Each number is 500 + 50 x the weight over its row's rms, rounded and kept within 0 to 999. Layers, rows and columns count from 0. Numbers have three digits each. The size before them is the row's rms in percent of the matrix's.

# layer 6 MLP up, 512x128, rms 0.0681, rows 470-495, columns 0-127
099:410551502534558446502503499517613448447533503499550482482504460478506468585610578574496496520539547566482499458504492488481392571509508453574508599490512536566541512504455375437481507491494493494567448601451440496435476429503505589490457404541524578464609524470501458458554568462528522392538555475480482563506422491545443562585472507423484417546440456546444458484455448540474495501479
096:462535445513507437556530459502440608493439484617512572565419504453525575467553553507437474496498517514568450498383530441483486536441500524490463462492601473450482538483487499489473586509439499517436521428584448535489575468451555613423534525454531511465470422453510598490475449518509426495473474582485506503483508554543422436534418527470534543505607549648537533432494505560498526555514
100:567435439538587507454588494481524561528542521443535433504456456506422527498445569524481591530523486453544486507541537444532458388480502542643500425506449542496443492541561376519469527434612528559574492509549422565458515442579430556504588495492559492486517480477454613561590423431538502441536494474412441540543495511449487510440521529460526531474455471485515479562515515464516438474533
096:496579541533417456400468469458437458461544531483578478472403492563526500490477448503410539456505485456568505531505468479486539632508392511519458506449501527514536570503559482533546485406587533564500526548554605376510433444520530505583508501537518466517501421384501501517516501519490468475594501491474553472506586529504487540424543519426603500545541474511491561557466405533471610534551
111:452526491569552419507499502431444414454466477469481485586564443450531501563501503605496539550466381444535487489520545487514470536562494467494614562408548510498425550557480423483503575463558461419535580522456472500529519432500490525494425503486423498539484549471488475587535497543519494670497528494540560525532545405475434447512521537468536453499529345578521509524520508531468504478411
087:478460497524533540505502472426407511475583587510558605462501484500445435572454565471462517507455500418545475482450488621448506474563411477442426454564519548439347472476447464493551602486502504470454440584488517440588481483547511495521521520498532588502504445540520502521566522455514509562557520519479463549496467502478474489527541414468603438516559436560574476385467549421564477465538
097:494419464464482491422595482514468474507436468538452551446470559492552518490473476484543417411527530532541513527485548526411439535427455542463537450563476541415385535526467483435469482549487467523545518585553527539489463561481565550461476558490484507413436445514479499453550425517376556526504527486537443490490470517529535414480470565469485618549439522545593577514386573485550446585589
091:451478500464571444486395454540462454509437472536502533472503548548495370472514491401525493487501404424486379462431494505480433489439471428553454514539555508600528501486525475585486502528470511502567430469575453422533466536523515460456523479567547489523537508498483549517417584479510432443434440490513511455516570468502482500410502500498628550581585515516398439382449562557542483493479
099:449505519519499540548416496505522424500541434478622446471528612546420453531441484530553524489429509447481477508490487386524417480494535410568565565476519460408424608534480459426545543506497526469455605496498476559537512558516511434567447586516559583488507459516453497520531591470541387524433526546499423532469453511419510548569489570535503483466585468471442525483475503510540517462414
095:544467508476431483497528567519485472520423580523565579435432536454541478456502562498389557485481491444475528492429564560491485574528559513516457464556510568464515449562444485496531390476572513535460487487487465438482422614485526487415599474468565508521651441629533397445461482536567480476607474547481570541535499473535513536505464484594498469513473520566467570500492500571513542497513
094:500558558581433558475494541598448503537460498540544412560506505542605471544554612492395492586458495365476520479469548526466588557518571454472490532467570459461532508419455534473598514521494578561533490522487613493560541477558519527446479466505575417502491421514525533425454441560427542530450500455492552571483482476485597524435442517522511559508516442482468525530543534534421502546493
102:566495451477461566454539451531479437468434542496513496533463459528428576480437513499493544440445509485504606544499584541497546524550571530556481480614513593512538448503484496583565444502612614471545510590536566486555472448489528551537544470530512508460483446586456547472445518414476513478490549566567442564530543618486548498369447426498472514466582585540451538535468549534541507539488
098:559453512532456536491488554509537515540573489562491626606543481524549526510459552520437474545589474545500547511470462478531494482435547516479482540539456458577485501436518481492548496543581416556428457620494473539518526537438531448416473487520606518505451491522475598430610629493483589535517586422617480491521507528469479466433461488436473561488501404525463486437534514518591559491476
103:530443477490490478441522449478472473600576490471446439477488433515497536446453516573538586544574526345548503432490458586488484398573491463433566530443441507458523521496566442556530487590586546503530532498508458472480512508567503444535478584441533497444448491476480553550500575527475532407491482538553548521552545479433518536552471590568454601483503607528438513539471484390542423527499
100:561508522560511487453508475464487467503579542484400562471420531466556598569568513509535426550603481477506494494513542474473512458464525545438527465577417561497413658540432449494496577465493553457476461487533502444535579533449499527598612510477467506498481547519393451499537433495420434529551532558541494565476437501479536545511488513574515480507488490652492489631495463491497483479495
107:510474464474512574584558482430418491498500442546469483412412539453465489489512535533487536433543440530545525424446494501599503574556529530470556629534498426473519531428569479475549510483449581460426556547439453522467416489519510461525578505492586433397551472636528566514514516525503527550425469455511545531557580578526508438579439519508537487450597550451515517471496496467424445486469
094:514461610523438591507479513460484501512573443440577550366562459549554517504537555539443478493557539596484531450486469512501481537428545474541478532593488455485493504550586544480498442606600584352483535489564519556507574542451464459438484449493557451521487492500499465493481500391517495534514496589506622539445493457469495436504540536413508562500416499516483477521558515546405499497519
096:479622547594574536565452577585466492386504515532530560501509511519473464557506516468535436542579565502518492545509476535522564496456357529503549524502505454499394518518452476576581452480484485550502580573551540445564457445453466491470479474571520408462622616481464537528466472492501431522496513586537477507463561568487547476488442533507452519504596530495558530523497441480394486452550
098:578508532459459554506509547493511524490456487561414511482526494421495591556417592484425472552525645590466460370520502490520529513562598470492515450507565538555504497506462483444483551479493497440422544499487467513521525496526505464504430473507540535575392579453481618471405494488531508528544564441410471585513565542530491497527566436558512537444452512568499476494501447640499532560496
111:517545529434551525501427483471529509504490452520476482459519414423517488482477530500407519480450441443633528496529521565520502493435465426412465391499563491532542481582506458508521531463452472504499452542513535557572569529485543596445471507438540411470449555532444453409603479462520584488480540456354459568518553439496441554479563475503562533417563624569508465486463472451526505489459
087:532470511470529459546460501516558496509528513509480545472468523483491448445378547516520443558471489380509409433566472444459407505485488526602441477419576506508481486466587477511476376526437461469580458436551534536542472571464525459521468474596496420534396483513502494469472575475525539543563465481536509471509518518342461357473553487539505480591498488498467482409532458467582504548505
096:465502401553483532450541484437455510525571524479504555539405400592555409516438582592565516591546482523528556561516566519498500520564540492559477423516502480502437530531539509479454432487555438492505449593429471482508590455518526537616541525623495489503468548520594456519443476518551516474476431516613566541449558458451552542474546606503485516508485548509496418516542548533517446549479
104:422511407473507434557500480435574554516423527562421526502507548429590473580556515575500468472447507500424464493433374485549420458479551552586498444441513514456442443491504555521480461439479469523601534491484496532450452535497563491527497510420646475454481567454500548443484467483534520514461406502581478402507476503520514512438483515550443521491487469478458436399558482533610479524416
106:483485496475502486515494495552560485533493532527595502581520544410528528584478437524563436507456472558466528517457456516565558517490464442508567590419536438509552522415538401448598509485433436479442497481533510590541458460406551492519495540567648536554505512447480563508547596559577420467509460444447453502578487491520476468491367542560500467462463502508488514526414517412477497495411
092:623526530477481539453443567463531512415505542503545439491419545491471522521508541532502460492498418407550544507460459542488417490540501519539473578549553447557456638573520516452500480451372509506566560621495496429464529483552553526491541600525498482441476505623435514516467493537510496555511528433577534539539486456492595579430454424534443603495566500540543538533463485497469501526561
088:583462459415505508471504493483590471406448515515462528476503546538546579553590535469451534575519552498501532445477525478440524414583441530518481527463488568485507402440525458521496531492426561535451548467469441487522480502551565442551549576562478586529521422555495449579452477472509475378502451532507476573565539471373425451497511547495487570480479479502505372519514484471640478520580
# layer 6 MLP down (transposed), 512x128, rms 0.0685, rows 470-494, columns 0-127
101:464494468497387479456442601480428484500505493442427393547461513554519506421485505563538476491505533517491578542540518565572562541541571487493509501411475525491498520475459529479460453539568528521519473391529522487543526514452509404598463479646489519434388484489481443501399484482508540620434433520492529536489426518547515489556538501525432504496464483549543479381452521452514550532629
093:433522602525445543513518569472518421517544466496435359473453438409476521582477425516523460505473405504515544508491441572411482519576432550588464517558559547499490524520461442553530513604516506543558437437514503487579494575576516527589464543459451510489519397520502532441516489548416507544512539467555577527481535441497570467540484523484492419462398529424503503589545457524442497441518
105:465402498578460567525442437528427510487527533517491435497536537541504493577486588469500553528508473588430375522537496438506420487491471491512602535481476446436491486465465490493514511474510463396360454454591541524424456483468504514495528479498505542481514564514501464457415480485572467539409468497521505479483539518506416439429457611475504523478524381423439579454553575483531458371511
097:544581469493646480562565503507480502532466418503414518549517488470498530498501484481504534571528531458483499477502497486511538412372497489521503495480527408534433471500493523475449461512579512470492425531483550559461503600545496407487530577453447500503680548616541520556477408449585489492532549445551463474467415495530545538516402472528560393551524458534495425443551449499488452507507
118:500474493526458503480521536502509543505503548593538460515464498481427511534497532417453518526550415559400560450405478553516522508497459452477532503526479457459442516557440500404509467468525545474460422572435578447545454547604477507495523519594560443501492525589550401445481533579475579498453415526466537483525509485555398483468489497461401479487530543463397441583469493451453551339453
095:506515504584380470592562552635522427450460450510494460522508477518538506465564428473415382512492491540522522552453530433470442403465506449594527466474458454523551446429515530466586484490474502497512529561418492488476408542501491482552548450506506425413469579567407545512440567575512480503532512506548510464481473603531403521433431513501515550450535510430486538486491515415409483497510
090:486587533465519506599508530487576455544607452554512526499437434504507516533505564533413415515565571422534377515492456498525538455564481498454446378583559540499517493499535505468430502454597488454483495560446506513554583463541470514609414449501475507535545622510515591528568471518521517465452585463499480556545485492470487476419547490521456428459463564480439457505448397517480539455477
088:547489425488447524440563552450510405576561458365437415426430449527571571493493475609432563431493454526527487532626430577503514483541435448497494471491537516447518502533472549458549550476513489512567480482485476488530533460461499531502507574539543520556478586452522475444593500596484512529454527443488422562509506524533566458498429506423488513410616435513418455511457482557546519524524
100:573435558540503571473464489480567499491395464436543488485422425498426501620540554568456514457509559520465463563494532510476388521464471447469463443415535508501431532544469468521524562398501508472428534490502547564463639453538580573524497526433539459497470455476495467462548514455519512555449551558424580548494409500431439386502532473522489482498532492508576496540412397468485474565497
097:438540481532503425483485415511526468502507555451540403501549537532479480444439509568568448486524427513511506405511393509478410464624446466490547578440486500565461452465508512469439502447491444565536505470434514559522538467542465571494487539557522478519507479469451567450470576467478534423419446392509479478498531553497586463446485534478476498457447514378541548645479401389556494504489
095:482406494425501535479554473375563467378503437537516535478490507478489506489541463502517544459447536454533400490457529445640474518488368449533518433479505577531533528496478378544506525406463501426515552437576456550484390506455428477606485482510469537554441529552439509542538548469474461458543538429463549482482438512487402482537568465500505449488500470514488577468474493431430442505459
095:452458440511587484413502554538555559479430481470462506495495534512464486501548521485523465645506456444535427518526421461455478465540429504548509482426545485410536423422527498526463515392459415521545535552473398448477514485553571506471442544481581439536474496564565474487521497401489444502500551603511435553493548459426499561555508533552457477632476419508494542465597574484486528528575
094:578538496531514508528521521473524452496514522534498471429508568489522474462529486442530505453495564505500459538471549490470431533538516408496496597481529548506419439529521522597443464498400531475588504478371530451534521442664481514569551560517424478452640568467500521568456440547564463468566467528457480552522471505529480481612488625519551560510533568517548438598535480494444443477533
094:455577521498592501609471523567492439506465549445525528545469570494534556512576403486454495500495562499542486512512496433492467564595451601450559471573559410532578570513458436503545501540422453472498436520458616577478489526536496520460542517531544533558487478600510481489344552515463511505426556390514463578526423568544541543444501477494506425567528489498526430493481486493480469536440
097:530609504559537523507471467530506507387550450505559623516534486511620423467571462489508539420481486547461447566392452527564460553491559475504570508529568478461465417454512505517442507537545488476556414499442481441535496593553502495504509472596510413492586474533504451502510593458553510489557437449475531438497469607406524451471473552485607482546487460567488519515448456444534432522552
111:549478478485488512486512442567512480441606557374515424547485434494459461607540556479477556567502520585508578460472472520491453539535435488578525458505531559553424488488450532502534608514596563530448450456625504523441476485491529431504406544506568559450503484487562529520597464488609519529453443455469571555486522409470396508626443459564529469489502505485518486491507560511499517508494
084:514507472520415471556473403554526493555437521553525485539488550580465590569474556497435518470513541413506518564534557492452441508497435553470562440557491510472406541452497415507454522537539451529463488574514523463598459405479444540608471484519535454529502452557521460449471474462379524520416483393478511453499615514552576523550507451573496533557505506557504460453461636425556514474496
099:499506586424539452459488457596562565558474513448483383420536647508526517439473548557475451527522482458497524395494495343500511513486534527579560591411412509560594451530487497537472508489448546479515510515409512432541604560472556556443538534499547523518405532489460507554481547499453532520404485464462541492477499464490471566507473495435536495542509499475571573473451523489532554437499
100:480575468437514400506476509555524559425487481510463487509522513612465485512606488530545544419522369463556571482418550442464514402560517515422491418522481494569529550505575426589518525523515445439456446457467556495539544505513422468494503484560506436551529404550434500476486553408432446459525423467444499510436423447536528538401512469468427477516595451542504509522494540499521415460509
110:508546440568606443434533459467463487530531459551472480426491497497521523543441403539436455529465461483485528590435419456546531601551506502607566551544556592473463516520538528592559475486476516510538510467559503483470444483476487426598539506589534513498476575548550506493454452596626519562537523472429592441512562499523597464543510403531568484531572496428479458470511426492545497508525
099:486503421492492421430517538459462496527491490466457465445519594518444579495520511521459522574411445547504505439631365563583509463463592443402501560557480520417500511540517510508518495443482533591482531524524565488530422475469457532472545537593515520461603547486488508478562447530505541498497566465417487467508515514555463553489483543455410596430544567448462495490455382449436416502523
100:537423523497415461531511557528478431537597461422571560509418460591529514446503512497546568560480554522552590564553520455506526401519539530454525532415528484514531586558434463493423518468447522473440459545478500496564455550447519572357510485534516532470465467489550441478513552550502565483624508474489553393540483479530514405629569422520508497517511442516449534482481502551577522521497
102:416538514555576556465607589440474494501495538575483587486473523395535410469495518551465473559517434438458447434464496462528503458427511501505418471458469458511427559505506525625550516424496579527403492495413531556506461456481525535491453497424469577503502530505444426524508504521529444490443495474570528539482453408466490469499502628589473391473487407471552525480582417509491495501464
102:669527522536535450496485473503489377403479524363515519510495541565537491456477531526552507501427470505488526482540456464433386525516470456406395496468479464445481437450441513488562484562533483485447533543492540498501515578548372504483498615565557588526404557460485412446481515556525431466511578458549493485485440474473479501517527429544527476532454516557450545513528492566488534476436
089:570502482541542539587575471460530518586461497523443441432523450489553517448548436452514468488493537515469488469516416483532492495478508420532463460482426554427680463450453515559572451583536535477441563471417383515525455515574516499554496485448461469500463449477446435555526494457508468452480445526569495455472587528478448490555526440460565438441508508479493362488453483535522587457392